Weights of a small transformer language model.
Architecture: rotary positions, no biases in attention or MLP.
Each number is 500 + 25 x the weight over its row's rms, rounded and kept within 0 to 999. Layers, rows and columns count from 0. Numbers have three digits each. The size before them is the row's rms in percent of the matrix's.

# layer 8 attention output (transposed), 128x160, rms 0.0611, rows 35-63, columns 0-79
091:546517508509475496469508464528505477534495522469491481489498515460518490474458507462498519520523487519515525508489466541513545475480437514528535512514479512493502506519543501483450558512479483486481494514538492501521497517477497535496451475
102:442523491511503486486541448499512482488531518503497498507516513476461527499511518490494516497539477481499457514514501511474526514530572512459492490478501472497544502508502523498475505494506484544490499515441440511502504481456490467494523445
091:516500514524469468462505505497501502507483509467497533527466487470484488469485495483491493499529498499500499496542535451499522498480522495519503520518491486520511534507536545484476480510484493516449467517555447477517490497511505483480519474
097:525524504545484475493482517522502536474542487465474491549532477495497460460447482501478530537504489533516522503507494519509515509498466509476541520493473490500513533530516489524507578494481494463499501435557492507485483506497505454521477527
090:541511505475493510541510485481469443500489547493503484517557529490515512482469534523523536478495474515537549501460524522497506510470476465500491509504477512526530481515551518510475481486446495535478476472476519520480496500509489515486459509
094:535502509567467502474516492481492469506487475465444510545511487467516475499464496506496496514514443536497507424509481523466513535508497503492519465466454474502510534491481516486508541478492523474485507488541515497478504509510525493505505514
093:498502479511501513512468510515481500479449501517471514494534492450525498490496494512493481458491496524485498508466536543575494534502506488486542507510471496469476493533526473543511484512493459503494542473522533512513503510560522509481503498
092:471496513454542515511518474482527511540449501486514509504494510491512496479526555487533514533495547513520507519502513472484498462498496485490464495500490478513502514491512533491492473494505515493498499523474481520463545494508440519469482480
093:517516523476511480520494511529510472546523507499467500500526498517513486470520545479499501503480476520512491484464466501476508504490497473460507471502461484467534509514502509471481545488485486472556513508517508439531473546494502519493518520
096:530530487560466513520510491491508484475503463490517534510519479500545456512479529478497551509436526514493521498506491528531485493472534513515503460538485526518497462510504503528493525501519485494510451488501472506525494490476504452493503509
092:478482477453528517505541482469503493508504499549517483450490474501483522512560501501519504523488550510495475528481508491484495490448484515528478477504483515493521485476478523499478470501519452479518519513458487511501532524492450507493500469
098:499516474515468479537527515471508472528487491494565511480449502523486459506495507513547517541497488453494523526541480522506519513493511447530461516488505538523488505509446538555498484487490493527494460500474472521492492450501523440489509520
105:509469509484521463528510505458522488495519532508522525526494499501488484501500472548548533496460489491484451515478472542471516510513502519479499461487480503486457533529466516499468472494509477517497503454518470523525527491481478444527478496
085:487493467527531545500470472512493504451497451448539502515492539470536491530501482496527529528532520488516444538562463503482502487539524514480492488524493513518481507505549487499523495500498490557463501501448493536535494496497499508510504478
094:442506502493496528489485470487513516492470511537485504428497520537536543544510539493545470501505519479485457507438476499476456519497442489525497468537498555495471510494509492516541522528515464497516514491494513521519509504534492474505528481
094:491484519518493500498470488500490503479507498454497535538510518456486498474466492510524523481541450505485494544491485553488533518508534482481506513519498497540485528480501474517518490523516514545484494507570480507515492482500530468537500518
101:501490538471497476496522474519503506535503462505514481504455467503507479509509485502516512513499536495482444477536475521502473506532493502541515507460446455473487464509462475477547506513504467496495519482516533543561548467528525487507486502
099:513517489460458505488510476487499470546498517486487476475466496456458526463486487500501487511534495503486558483470492498506474541531512457552467506490523508549514462465471526514529516484530519484515508467503533485498464480488517491508474517
104:471488503481488516547475486555542531508486498568513513473535463505500495525501494537515511494493528503474436528478473500508438530534495509510488473523501505476490468485479445518511464503491464507508529483466519545532513468516465476485531484
099:454498456445516517465496503512498495487539522524526488465500490523496532515510436509482499480467528492492467547477513505563508502522495497494499540507520512515484502492489464506535444526479520477509546485420452511491471506504517473526512491
095:502510463501492532467454497530475510488535510486490498516519485501528477468510469504471535461496459482528482512507504497518517513515460533484521536461495473497467561508557476481519528488530489475491519498469474487498482571496502522497490521
105:514497529494517451526559537512500487507504499519495487511467490494507510529526510514461496495479540530480562442479513489488511455470461536528501478502516513500517483518465537502515499486498476496510488474507515449483507485499483490499496531
085:490509497507487518496528463495525533464468469511541485454509503490499504479515524511528508513482498539479505495501431497531497495523488487488449505470506538524490506456498495514490524470502473524492535478494546496464540514490528445485508523
105:510508498532484519515474529479525548468509512458496502537504511503498475486511502542511483449496459484501547476531472520481510557490508505493549486456454446486474546538501472506465545520478482465481490490520523498447477491518477519540489529
096:483497501504552545452534477502516488536500516558499515501525522524528522503532535478518489493482513502494486453451544520459475498488547488503513472490471523465542459506453554556497447485520485512550526501510493483532509482481488515523493467
104:522526526555485541487506512477506521499517535470460484523485478499508490468534511503470512469430474517504531522475544502534497518456526517470522504491438518465525509508496500509499521534509465522473485448485556490471490540467512488485483534
097:492512461467518495498481501522500503434502480473482515515499512502485487451517475510471500497464480460494528506548540476555526508487495513539496520470455485504464487485506462484520509539505503527468478535471487562481484520460498480489509534
102:505492496487478506481498484508503492535486515523440496490502501476494491478496478496504514498504519544483511494449536459513489500418479516517521534541453524490485508509543486486474481506500523534505495498543466523561512535545498501457496514
107:515469531515519512459520514500467509509521478480539482557480480502498487527483506516507553469481500538499530486483494475489495478542516486450484525455524537492506485525458563536522488480521484470522507460488508481500482506522501449538469529
# layer 8 attention value, 128x160, rms 0.0754, rows 36-63, columns 0-79
101:510518481498485479502518499515510480508505524485521467500453476530544502535504496494515509508539476505489493504529483492535517483518475476527528479531461468480478508524517482490498507511463545478490490509571512477501483484498503457544495497
096:493512487478504508480485533525515502445471536479470460461516522494524565494499497491520522509523482501469505495499508492504493465467462489484494500508427479494484508553494506523520494520530554484519481532483496514437513504496494480511442472
096:516525448478512538452473504470538497546471502483486537459520514516526511493511484543509499407498490483495508494516518499495486475522501518516524512529495506521504490475501525487537479500525489504489513554485479517518525525550481539469509493
097:501504516535516492512466563455538481507525477575490511476495478507490498483511498482436473481480510483452550472506488494473487517486476469483496493525515512502495512493488486490554482486503490507515474530535502510503506496484511552499527492
095:506529498500500545505462499529542521514500518450507548452492489522496500529499481488517525455497510478435498533538520481496534492477523468518503521479464481515475530476489492483496465506563468508470497536467483499518499538551505515521482510
093:490513530511501470534501480465540540487516490449497452502518533505528511557492516491465479514508461492519501527555474467467486483488488512545545490459549485523489483452498489474502493496516526466516464526478504486517512509492475454512498538
094:507465474479546511470481534485524471518540492549486480513523499497537511506482534548479505463505521480470512518519482491476503501478478469497500524555452492501523475499506520511493469496509480549510459456517520502448508494479502478446495445
093:499512504484502458439527488468500510502514449521525510466488486515505497488505504519527521480508507475546503502531509516509532478452491572517483504528503519521492456516501482500479477513554494525509522478475494496515533494535481516534478432
098:509498519492496516514473482484539518534466465501507482482498495508487529454495513488510452503497493480493505524470519517485494492519510438506487536437532478474468501457501505509513497460485435467521481502508461484500485488536514534493508496
091:498486542454537504501510496507506508481515501571508469557489475504555490464507518520498518457497469503544497483517451524536493497507512503474488498477521532491452536503526488481525503470490484523498496428526513543492494464486501491506497485
099:514492535520488562465517474519538463522490476529461524484513443502500555469479479502501485531509529504507502499459514517486478485534474493488504500454514480496469514501473487519568526481501464488550513518501533486457500502488512518546480548
106:482497471536512547446513499541511432503479521534469491471522500488528509482493491534475489517527537511521504508477489515537473484485492517547511519488538541501506548465506475469517536492460520492534513528481522479528516518497486534522512499
092:485496520508485461488512478482551533475525526475506501551480547522473480549501506511430447509477520499533493495486517484522515532525477517530472483470522459494536496518488518500445493529466536456506454479485521452514502456472515496467508524
095:500481511462521459499511512538474515489521492494519509562516516471544482466525496520442507489511547508492511504540498479494497481520516558468505502471567452548465539466528503513478519479484516433485477519473559505525494501512486484443475512
096:467491460552502485516497537497473497505490568518495501486502519468504532510482483508463517529530484498511468514522520453523481486485420517536501492473506507463524497523506493498463493513499538495488477557476550467487512502502498508454515547
099:504520529488512544503534501520522510523491533432479483494531455508525461470487483510520480469488505505551471529466497486511502485512500530508472496457550513554450530447463512530481509476477487489513500519489486498494542472494483537503451498
102:513522535497498522535529480518519489519513502505476488482508420531494541485500502488509515502506506509504519509552499482486491448498525523518511505502451459462460497532452474491469492514525488514501499521511489504517460538528527493486484467
101:518501529497500519504531468512481544525546441510507471552494498474509442507508486513489527505477496510546485504489456472526472503488483499507498509467528517505495507477498509514547545474464513471547471504523524495537503457502480497494484498
097:502495528482535503522478469491482490511486523512472445502505485526538483499514489512530505514520470489548502455488455512483510513476511526476530449473430491497518524497489490470453522503492535498534525559532519519503524497510478471485479521
100:505494499498472504505467513447498498435497493531502550528492536542466502541501494522510467473514466509474517465534520509521532517496493495479524468498492523492542508459475502458444509543502507498515504484499460499513483490521499474509515499
108:513504493480497498466515509465494518479491505502496472476512510453546490506516506532529487526486480471531502550500494496469485489528544461482520500510477510480535509501524524504549543485515501532497530481524485510465495498490543530479465473
086:508467467476475480542489513465502506471509520505485506506484487496471509528479497566433508513485508525508528534485499480526469476501498537536510516508503488505553496510507527495523514488537518520512522531541488518519466522514475544510539514
106:498485509527487494480485485493545475524504495515498550496489525499474478558470502478476489528475539523486499490468526500501542510502465475488511468532512546511517436495510499489495483545504513516469524523470472482497503544530499495542525591
101:519507513499546518465463480501474474537493472501520443522526465510447523507496504520518507535486508503528485543513480499486477485475465476507506492521491499487457519478564466457491505490458473470475475460533526483518479507486552463523511501
104:517502483491520485497478473444515493474466519516481470465496516497497516525505492525517513486519546519474513506496510521490531474530543473496538499524527519485539451490518503496487518498479503515478550531517469475521497561544534465578527509
098:486505518514505520538469530484530518479503540520496483543480480471478484547446519480492496537537515516475496454438513478497511514501494461495503514493548493460493532511480526514518489509492521467482490454518492501459479481537498525470501555
103:486511510452537486539451550503501512489483500494499446476497521483555499457529524537519527439539476517510492494533481531515492496483508505499485505475478452482517507460496468512553497490502493497462471509489488512485493504502490453459504444
103:494486488534458549495497513485518466489477525495464489442546488524489488469516492511537486497488513506512511564481504509508505502507526496515535520532484486517523529471535506472509497495422470548533529550513504471483495508490567509513510515
# layer 8 attention query, 128x160, rms 0.0778, rows 64-121, columns 0-79
126:482466502508503495499494496481472491488460515529507483518562492473481502521545483481505528535509549499515500482501481488503457508523474510518510451510498481464540483471475543492495510499479538438464535521464499489524528496447502477521472531
113:499555491524508504526532534505509513479507481484486491476469511493488534459489520508518452514507484508456508512504509505507551512502513503459495543451481494496517525487500484520532448518565447536531514503493490479512525534534513500457491440
092:499473514493502484487448504559503503509482458527520459534497512504515459496526525530489527500476485479497485492497529506484463485487506436539489506513517525496458447479503476463540516507443518481482472452481508487484481508485480512548475550
105:491474473507484497489499509472486464485466519539511508509553482466506472531555501493508536512513517505512484506484462503537431494505489521518527481531490498461526476491470543471503526503453533452485472492495467498515461496454482486524482522
079:460511499467495495490521510457493500473491525484517521457522491511518532513484489471512466486540522503493529517513465522529532502505476522496515534501491483501522539517487536515488511488514515553509565507514469503500501482531489485484510463
101:485538497518519509499498520496493519461505500468488502495481506513507527512458488497492451478480498507523532492541507493499540525505506533491504522465467476531481531520529477550469492486525499541505494522515500512496525495535481477489512468
078:517448488507507467495508467505503495518474455520489499496504542477484471478501505517493549472481513518504463496479526522500442481530503473506485493496512533507468467458555503476486467542502508470489478481490528511517511475500443516516533529
105:501447510525484462501480492508457500511493508493498509540519493493502467504537508538492541532512506504471486479476487498524450515513489481527516476527505491468505440521497566468495531505488537478479481497479515500496464524468514481524459544
093:527454481511530481510486486510488513525471465521518473553536501507484445510531506503498519510496516525475485493495494469507464481469507479527500489529524507491491438447467528477540545473452513455487487499505481505507482507486486498520523538
091:505531433450491483524540536491511513523494515461491541515548501475493507531503451476497487503516504510530549490509498489513483490465493522512524507454506469501530496499513535483497537504486491492494527497533446463500489456490503518507551492
114:482481483496467541505502484488504499482516501468501509517501466511485456478491497507478516495499515497504506510530511521484548522486501492484504498437474540499522507530515506478445496520532483508525520512529476480516491494517565520469497485
096:499535464505534546503545528527500523507514488472531521451520488538510496532465522452519496499476485476471505508483567499471551472467527469499521490514498505536486504470510487478511496475491448439503530520496484505550515514491493449489512475
093:529442481496502492493478488497513521522515469489500528514524498500490437494549531495486548498499501511516489475466529493523452509468538507512507472525513502467509423496512525471489509493488499496477442505465507526520462524497526490509466500
091:488492467482448506521499500453566512489490493484488524495568512512532525499502451512478478492517494480529522477510474505500507525470507486487484510491487518510502541487531488518514504525479502552506510476517458478490509458493512489505549512
100:558501469519526511532511480494481487487528521489520516533448496462475459491485530492488500519509517537503505499451532516545476516554492482499476469520515495519512478508482534536483524494511462488529460560497488541526496473535492506513526501
096:507475464528470491536457498517529507477472468486474491530530533501446503480487509523471526511479523473520461508529535495539471496533506499491481495522515517470468489466517499504506490548517491539491489521482548506506480474475465537522528527
108:491477473495532472514493475505476527509497521506448443503473487491539493517521488509465523550503490525516524465475491498476490505496476492490537511481504471463510509498531497508451485510526476494507484503515494498569505460486561544495513486
095:485523511526526513513517495513510509488486569486477463515457457516511537495471506458496461532503480499478533502471530494458520509539515507489502473507510471479465507540444469496519473461508472523461522511513500519522515486475499471510520447
097:499486504514515504509557524500483514529515458494505502526488491486482519478486488521471505465479511473526496542510507488467562505491473439490496476453510519486516523519531496503505492452524494513506513485519471488508503477537471452512493500
096:547504463510476485489506534506517526478518497488513466483491514471475470482486522517491525532535551522512511485480525517526477477528538513489508489493543509443496457454488523507486580500535520489511426532491536466501493524502503518501504511
073:496529492436457484528513509479502505487532524535514508473483520504531480544484505558486488470478454502505526466477490530495493526484484488476524550477537522550506532546483499516505481477489474499484557501527480472517514499534477514486514520
133:514547502499522505476504529515514509498520524461511512458482479503518560510471531462550460487524485510481517532520498528503542477506490524495485533468507507528513515518483474515515529494534485522543544533528490511524495502552514485480518486
092:514490481490445475506515517514547460519483505516511497512532502502483490486512493482473551552490558500478519522524519509535459481530507505490537530507418489446487541469499565498505507463505491472541496493513549466491472507503562506481511516
130:513548503504517517461534522493525485531521486474549536487529507478521550467474533487504495477514501492542546535496494532530487505530486507482489483509511499505510492504496488508522509506503503550502495510486499562514489478498488499535503459
099:476519505528491475483482527523525526520521528471517505506478503501500527503459470560528480536493496495511490489486469519503489514513491487484517484482464472526517529532478509543475513511519445488502484474500514505524477515517444463519514527
104:526473529526509530470462521523489465490475523481513488501504474533539543532480522550489516502491505533490498497506475524532465543529471515505514486455495460461531494488481496499511492445510513483476462523482517513522480513537455480500512541
102:475510528524515488487558527490483539488519500504490449494515514509466470480543520470450481480501496505519488541514517462468511485498522477480513506499501546468555448487487499499454476515488492498496521501479502488529482545509493512514490492
093:467497572516462486493523506525490504510519463458507509536552452504492521522516474484465472474534497484533518550460482453527500545530465485511510530538477477495485548499521488486505484518490536506458518479492483528485537518511523526506455503
113:485493525470526468464505521471505506520517465462454506499509515495496521532505527571491523515501539493469500469463526542506510467490459503519512523461530540480474511460467494473463450462502500543524505484511530522512526524546524527483509525
099:505499443521490515560507518476553506489490490510465498540525510477449520500511480484487470472480543516482458507491521498518503517524478494456474504511499516505561548504527507507494474554498460523539491509541520501449514494544498509473556488
099:513503451487512480533476504456491493483484458534513499506530500504456498524515495499491535512508490465520515523544481499482485520505530518492549513456527479468541502548535532537494497508489511465540508484510510531459532515511537486488495511
102:513502546502496470487447533475495502546494445540536432524510509484504506497513527459505462445503501506477494488491483512486528471511475498495487470465508508501523490496519509454505525501458508489517516516510486509505502494468511527544470487
093:486491479489524507549510548434500520510459513483526535511499488512482543524511499494453510504526457485550472500485481466471454481502452462509476498514523485489504512508531540482507545552494535460460504488477481563505505515479531522505516496
098:488511477476477519530497529492486474513514466538499501506546517517503491488497479538465487518489514488499490509457508489479488543544442499510533495497460478541501524504526496472502516494499490472498466513505475525513511479543498546500497516
103:474463523496487506531520538519469495499490526497469526487525483499501513474503479457552558508518516461486478526508515491497525505498510495481522461532456492530490513517521469513548521500506508496494496477515491531497479542499463469525507506
109:493516444458514489554488492522472559505475464529500486523493512493525496517484484506526524478472498457526471488517492500482469445518546446512461490535484491462493499493506517512496512482480496506524534498509453494475472525516509509565512469
107:517510554457456474453518441512527482464508535522484523498514516518496494527483516503526505444495521542504496481486494491504489536498521516502486511496505475484511460531507498498465504498455542537496536534496491508498408502490503490506484508
105:502493497453502470491477507499482490495448494505497468501546522518524506515480518512515448518497484506482508498513550477478481570446519490537493464461531507486449471517452505492536492504506531487498544459511490510468456508479513514483489544
101:457493482524507472502473489528511583520497509520515517490498498534518500465512502452550497443496528478525503511529509515540493520515503500477467473477476503450519508490496488522466470465578501463488526453506494501490469480489470531549476476
106:501478474491507474465508491487504574487480516454489483472471499545482525524493497509446503501513485545503513509571508541509519526530528472530505517532505500484485446472502525516490513486495519552511474522482505518528515504536492542484508491
103:515502455487473490507581473486509502496496462476490471484501497497473474557494476501479508493518541529493550541483500470505512580470448490467475469501483450529467500525518511527513475518518478483483526537499530500506490512526471475530520517
104:483483500525482491545545537466485466532511534529496534539457519520444532519465470476498520491548533494490501510513482475527522473511515484487489492467491504523490514510525513498534521476554507516490520515511485477453537463531510509516527520
102:484492482510491506499533508486493561519499470460510515540494449491534532519528473458496514498486558484521525513478475474489489492463531511534479493516455526500462529465527502494504523497463466464536518486493441526502462483510472472503505454
104:528475486531505528529460511518503503491518473491492516566513475480495511519502529484463521505505519447530508570511537514549498498484478504527516518477521468509534478475471523475492482476506438553547519504507480476472449492501492448492492502
098:529527464507476515532499519514473539473517533501472555483505519475504478494476515504519487505522503524466495485473523476468482542479538509455472482519532525529540497510517511459491469527539509472518503502531512492501518535580492515444497507
102:507490497506477502484486475486551528523470500523528504474513529503459524507521509506467519520504463467499491456498494488471510502497519542475442467462540530550500493495501474534541501476512455499540534462490454476490461474499520496496505488
105:502504520494553589519483490492534476555479504496497493505495488466494517492514506545479521478484507507547481437535512475520471489441514465478498477477495490490535467487521514467501499482503525550497481490488521516491566503528506527470487471
105:500505531469506474529484516466466503514523479509510508486516494487524459509516498484503484474499501488481484464462496483536485525486458479477499501493524464484490510488455460510543537506549501514480521510517536541486542506461505482494475448
103:544514519454521511474497488506452449454461492506473471516457454484529527501531520494520559501495494515494537506515508508542504502514524506520555484520467477466510502483498488517508493481521468533514516457495524506512558507508516489558472510
102:506497477486518498505494483491481485504499546496483518477435471508486476514461497496489460495461442513487491520487523502488531490569505452491515477494512523486515556548471474495451517541524501475490466540491455478503525491535503475552509529
106:491491512474501476447473515512494477473436519486505542513468480498532501494499508514496504489493455502486456489520549497484509462493465471523551499484440479473462528519500502484489486496533488522526541468489453494489509501527556505492500516
105:524458516546474484491500512497539527476469497523465510456549507525509494508508516511498503463492517544478517494467497503490526538495516550480532486499488525496536499444518545503477480463469503512500500541506483521510504491499504541494555460
104:460484472517507481529506578501489489498527541495521490507484524531507490542481478486502521508474526484460484467498468512489474515574513510515513466526517535455498512484472471451485543523516443495468476518507552488487526486504508532486494482
103:486481517494457484502493487502504523511511475465496478519469510532470469518536500504504484464487469508492483512485499506502525515493505493530532489514494506548544481503476528533545485494537542438514510517491453508475501534518527483524471474
103:506488518492476545472420514513515494522487472511507453542489534516473499492476498535509515489483489491533462437494489470513490510460485540493488500475487516547516512467492510515539504479498481511502514494513483473500511491501464500456499536
104:501490550532510472485512492516539486528462483477510476466481503520505496549489488429516500541524532504532489457489505524482459521494459451459470531480500494497491512481550479535489490483521488474488490496498482480525484493503503511469535550
106:477473481484504547460455472513511519501508489487491476487495530532532495493489497499515505464529499529518524481471570512563484507483530515515521519564523506486486522505516492522481530472514515494470534492477509510480527547515482468483504490
107:483490527503525464502498536527514506532515498488525493510488522511462488514490527499550586494501504434455495494512474533500505481531472478491510489521496532474526500462517539478486529478451515523499486465520513515478487496515509530476537467
# layer 8 attention key, 128x160, rms 0.0796, rows 64-121, columns 0-79
113:476465518488562497489477436476475525522494484512472493500481518525521460542512493492502547518461530511490488480509527494505492501516488511510499478525567480485508504489500519525511528478490519465494488535469537484533488475501497538504452520
110:509483520515448455496481521499500452507465505521524501528524526529484505527508490521495527507490534479510523470478504492475444483515505478528476469512497483498507483485517504526475515524508543468459521459514469475454514437481533513544480533
102:473505505507553528475508459496484498538541521507479476476484462472486509481507489467527548506502493516506525488496514506520528521469487525461503541521510504493495530461517491480475493492520503516470516547476494540521497532524467501461497502
087:455460514524519493515473468458465542553482485522453481528451501512507519533517501476470501496450511523492488469488508479460497479484502521519471503485507524493497509492519494468486498495492534482501493492475519459515496480499500506529508506
090:542515477469494503503546484475493463518454500496498514500524510528475540485472489515499490498510461469482490546524477474481471518514486475492477476500516496507497500520514516509536483532479490545490523464542501515498456494512556475467458504
097:571530486499442499496472470514528473486519489471527485486576485495491506481461532508495512514515485464531496527501475532541517500509504500476508564492472527515501491529492495514524503533513490502507511503505500518464500479498501512484509524
098:434499457494531530510515503474460475516476527537495519502449506505461483534541489492489458524466474530496498475487487503483506526508477503542511489554522487508503501508527508499526510534488509499486501483471501515504491491512497511471521484
093:460465561499508492510531488479481530548484483517448510545490528516487520494529473526500501476443519497501465459481535466480482461492532512513460463522562533483494497485505483475495479480507525533490482487476526482512511503500457513515456478
088:452470501499554521515494463463460507523466492530423506512460489515492495518537473482470504482478518533464497441480501487486489442510532486515433495493526479491489532467485502496475483488487488489505479521468496486545483497490481488512524514
107:513478491514478478520441481516517506461498444501520479507487487498525501504508512513481505500521507421523440466515467520515501510500510504554496469550505533504508493505516529510478487536473475467500477470493495493463483506507495487561541556
114:508496485526478481495506491488494513491533466432511503509534538469476490502468501477531487503487494501504476487455476554538506514491490503499523509490513530489514489537518462523515541497519549488504564513504519517495481504452461494450522554
093:512540489506507471533480467520505469468531512480532503482485506486519453490439523495513469519540497459489519545457489515517531531481482479489548534516485477529516528525517516528476517485513506509502519511522488513500482485532510494487479533
079:456461538516472517533492508486495514535469547475451499500469508502520510501537483490515493479452449553475474486487512467502488483466497500531480479530504491436517505491480505481466534478507486472517454532476486469525485526507484530503487518
106:537515494520439483483463507495526469463481480501538477510524508535486491489497494491485459497545493463474431507476466516497516540449510508495537508518477477481480463528492475504519503552490458458499512489500504490498525498505507488509555538
107:470469494532482529515506474505507521533517501506482534500484480502479484491504515488555469499473508500509518512457483525471471480510481515538501484528523525520509468494499472528449534527503500482508473489466510477505501496490485509507495511
083:471479498517558497489506478490450490506450553500481554497464526529505496504540457511483517535451482522507515504530498478503464497485478483546477483541531498470505453511513508490522484510476495500443504459480500504524512505435488519490506485
106:527507447510491509518469552509502515511499500456492529477492524476524495474490470489516468482500540561502526532482478523570511496525525493520545484452501510510520487478487521496480495487528518503514464539497520496514508480467526529471502473
102:567543527481478473459521508543540437480473540506529503477534502485504496492502490488529453481540519472504560526524485520521481505495489518476534524467507518530469532481493524534480505522511484500488511498539500485519511487509511495521480459
091:516510491535477497484509485464508475565537463475510515502522470487494522461496475462510513530505509485515490506490511558475530480493437480473519531516534521492543532507477488535492502494488485471532525490564481512507516501537495477499521493
101:456484516526487479505465506433472541504449508492527497498484508498442477552527505486500484504461484494488512510481471488489499451472468497502539526499482526496533465479525487488501497518498522486507510514517535502487460505452518549497485545
194:548552458502494505482517520533514468478503485492561502474537467483482507481472508506509481506561489466521526528520469531514523518506489472494534514506482509530482501502497503508507500532514499509511529486532514563460527493512510467463541485
059:516539476503472466502490475513544490474489537484519508450443505517511473539471553487490490474505483495468490538509488499513536532537489487541510497447515467478532525505488498525481514530496499503491534514475508489516444492554528489508505506
189:531534481454491484508498523507525482504535503478579468478542504485499503477483535479511507493547494450511542524518463526497522548485492512504521536493467503514462479525474549510488493505506495512535527489555502536483481478505520469474509503
077:499469561494512468502475482481504502497482513482439479497494523532481505509508540524486506504480554523510483466487538448480480468509502505493462505540557510499515497500506503484485490531447503483500460525500500483529508499520457516536463487
098:526487525515497538476571463521508554550480496471510509501494503499506464538472494517496474483505500467486557478504485499536480463548517470518455486482491507459499500483475486473452524515533489488506476505503464540496503494509483527527521495
102:484491506518496515487510468484471533507493522509465518529501494501473504512497484538514495503433544514456518559524522477477518493492501539497479468423530503499488515453487482512480509453493507495536511472502545466522461515533501559535484488
100:531534502498475464488501551489510457487528504520493485485522549522467499494520487492529490527509506498516528513521526553529468495531517512446525545494458453534552509475490486527486531525438494489501475512514464535501487450496497508486500511
088:524485515456518490519505487516466487529529533488518474543517512531483532523512509506495519433498488497497454475483509472457482523510538503496460507548498499440452508497513455512472500516498486485506475519536480482507483501489465520544512532
113:506466450468550481497497496467448518521485488457469498513510481521477535499510525522497477491498443479466522505505527470433516525504454510513511502492540520520451482465513529443517487488470475506504511543493560549482492522522481493451492495
094:491458458494498502459501481480469479485507458492529510527482527509492471486527525469470539517506463496490514488528461551501477512503469504541486485529514478470469539533545523529487526517471485504515489493475497512502490499527527544508503482
097:512459500516498496526502485502490526516473443502543504516448478503494488510488537501469473476466526508521483480523502527459483554485490492513455494507532521453491500527486511476488545492527524493535485460514496502488521480450492538516497496
100:532519500496514504518486510491539495465526455491491478521538488520511501525478518455499506528529489519473467518470527533522521461540520547450505528494508490532531534537469532499510473537480492482531472462538445483491506463509538488490499495
093:522486524443524484452503490468524536463482475459529506508492491505528520518488504507490531456518533460504454498477511467492488526538551481477502456513503489513532491491527515505485501505480444513444439491517542516529463493494496512551487488
098:452480495506482465522492499495488580466552463499506472538499480506519494548521468488467502534498489482445472476468497520521500524548540504480520504503481477500506524528528485484480488464483486502538494532531542487533513499489524511512476488
101:519505531529472531519494516534488467508467470532489532506500529488502518491506457491524469486524509462484510516468515488469477512464523506446469525530450508499511560545505516555483468481527517530490488490536490516545477502534528566514484474
114:523506531486533482534465523520550497485492467525528538476475451482516509524489482468479491505470536465525487510512501521531498512533460485512484484496541540542512493545463469528511481510490487547490455514473473486479519519492513523515470488
101:507498554499431561506468468490505454486474512537520494460501442549500501545473525512465497470478489500515471494484506489518508486521544501500482474528485474478501495503504514489521508477441548516518520511484490497522482553490507475471486497
102:524489499499493474525440520522513507500487500477496487501515496490529508457472499465507463457466502524486478540501479487480520530478528524465505491488500507535474504517501521498516554485528467507522540444520477543514504499494511480537491500
101:496519524496487482546492452511542504536469521497476491493481526529479459536483471493515501522487494522480501480482491516534493500507506516533433506499488521534533493474469457503531495492529500549471523477523484519471484476500467523498463498
105:506465537503495526483470469431476548544484536476514519499510509546510503499514512522505480497466494498493513481527519542557487533453507487538511490523524521458541503444512507478519526485459498511472474523475530485529487500465514527505528522
099:434505488491511480475512499473472489534503517520536519548521495535491493509507504485479525511504530555472514447459487482486498483503509499557508485495506496532524522490516559537472504492515530499508522453510485505493472528502488505523468443
103:477532523514526497474515459471512462551491484535539483552472492499484520507502508506505588518492479484497522481519516486444523449441528517505504459530501505505476528512488511517469495502516498514464517487478544458487484527497502498515531558
102:506500483472502471532484470505539481492504477489503502504486517483495534458502474486516505452518494479465459449460525546517485512496484479530485519518521505538510528556473464509509498501482480503513467534508465484492482519531483505524515518
102:523474469511518480506463458501504471560528539467473475519503505521529531484516505490500500489491465496492502493511486513473513504488448517526501532509537511496512488512510514485502493525472508474555520481516497457503497498514477493506508505
100:483499455506488497475509513489498486434485515527520502539456522472495478522520470500495468487456451497471510511483486528512483536530482456482511504502541452476461538516533502517498537512504551481498486509494535516526471516482493525499496487
099:459509493516487495510494510510485477492512499466505492496510455500463473503492494489500482528520453523512459473548479502518518539521506507506538530512478450505499498515501503471557500553513480513500503489468468532493493508490508447499555490
103:489516479487478520487519500495507476478499477463536479508515476499512557542536475539478521498504538502487509524477495504482483483505473490496487505461506523488503498539478517513517514432460470459468490497520543505494552531493501486457467503
099:514506535500502475529481491542443511529465510520490545522489557501511506453489523502541496495527513538467473491477492477476482480519506526414501506475506513477512492494495502492498516499516466465500458486554493518485535507539459527488492479
097:496500496539518497538527510523470506523541533511492525508506494471500536507514500520526503480509531545511548488499500527512471485449518523502481473453511542511454528489508535479486470458556493535534480505508527462458544518538484514494482499
102:507510524492482528473575509494523504478539446497528500447478483484469503452493464488503506530529526484498512514547522532517520489540510470471570520476458522497510507479469490521484532459498483514489505470510494503539499504542531479483496503
110:547490486545503509501531482508515504517522539444472489414535534463522474484497463499537540512489491488508503509504485512481526525504562523450528514489510532474484501519570451472521478528474500483520503485497501498490487533491477477513503502
107:508558448560503514475486498500479488432455506519515506504523510547479488500501513483514500525524515528468493531490430505497524555454517538507495513500490477501516516506476491531520503536476518467497499480516480479507493482492551515498488513
105:521514546495559470467538490515503505488473472501525539505504491465483487506492518491513532545514500483487529529542465499542503477511490512471529487475472567512490481526479512493509513481517500528498481516449526480485483467456469491505534508
101:527520516575480490510515496469488532489493486457483510525502511505499490468535495455541495468519479508499466500506435500518489530534524488493506524473510501536492514477492486515508480462500488473507533528490488468519480517506525495532495518
099:498504543473504486466489445503492488469497504475485495495498476474507486517495498496511507511488496514489498487488484462477461505517501542484503500462466518513537481522493468469469482482512451442506509487505468496504517509548506508499554479
102:494527490501458531507488498536503476490521509445501484504485485508466487512464526507501490548491455530479483509436504476520507541505484544541557475508461531470487496470459528522502483511532506563481510485512484521503521522487544482489532505
107:497515485513467530508508484457537464526446504505498525527481488531498518528496485476510481467482491475450477537464487502536511496464506517481495509493466496521483487473481454490538509471521489527519514526565509515497502499513542523453451498
104:481529504486563470512509529485460512520466504499505508511501515460469544517496545519546456511498523508526491507494515479517490526492461537533439479496523491491507515496552535464487459505481521512456488550513505519479446453505493513498467498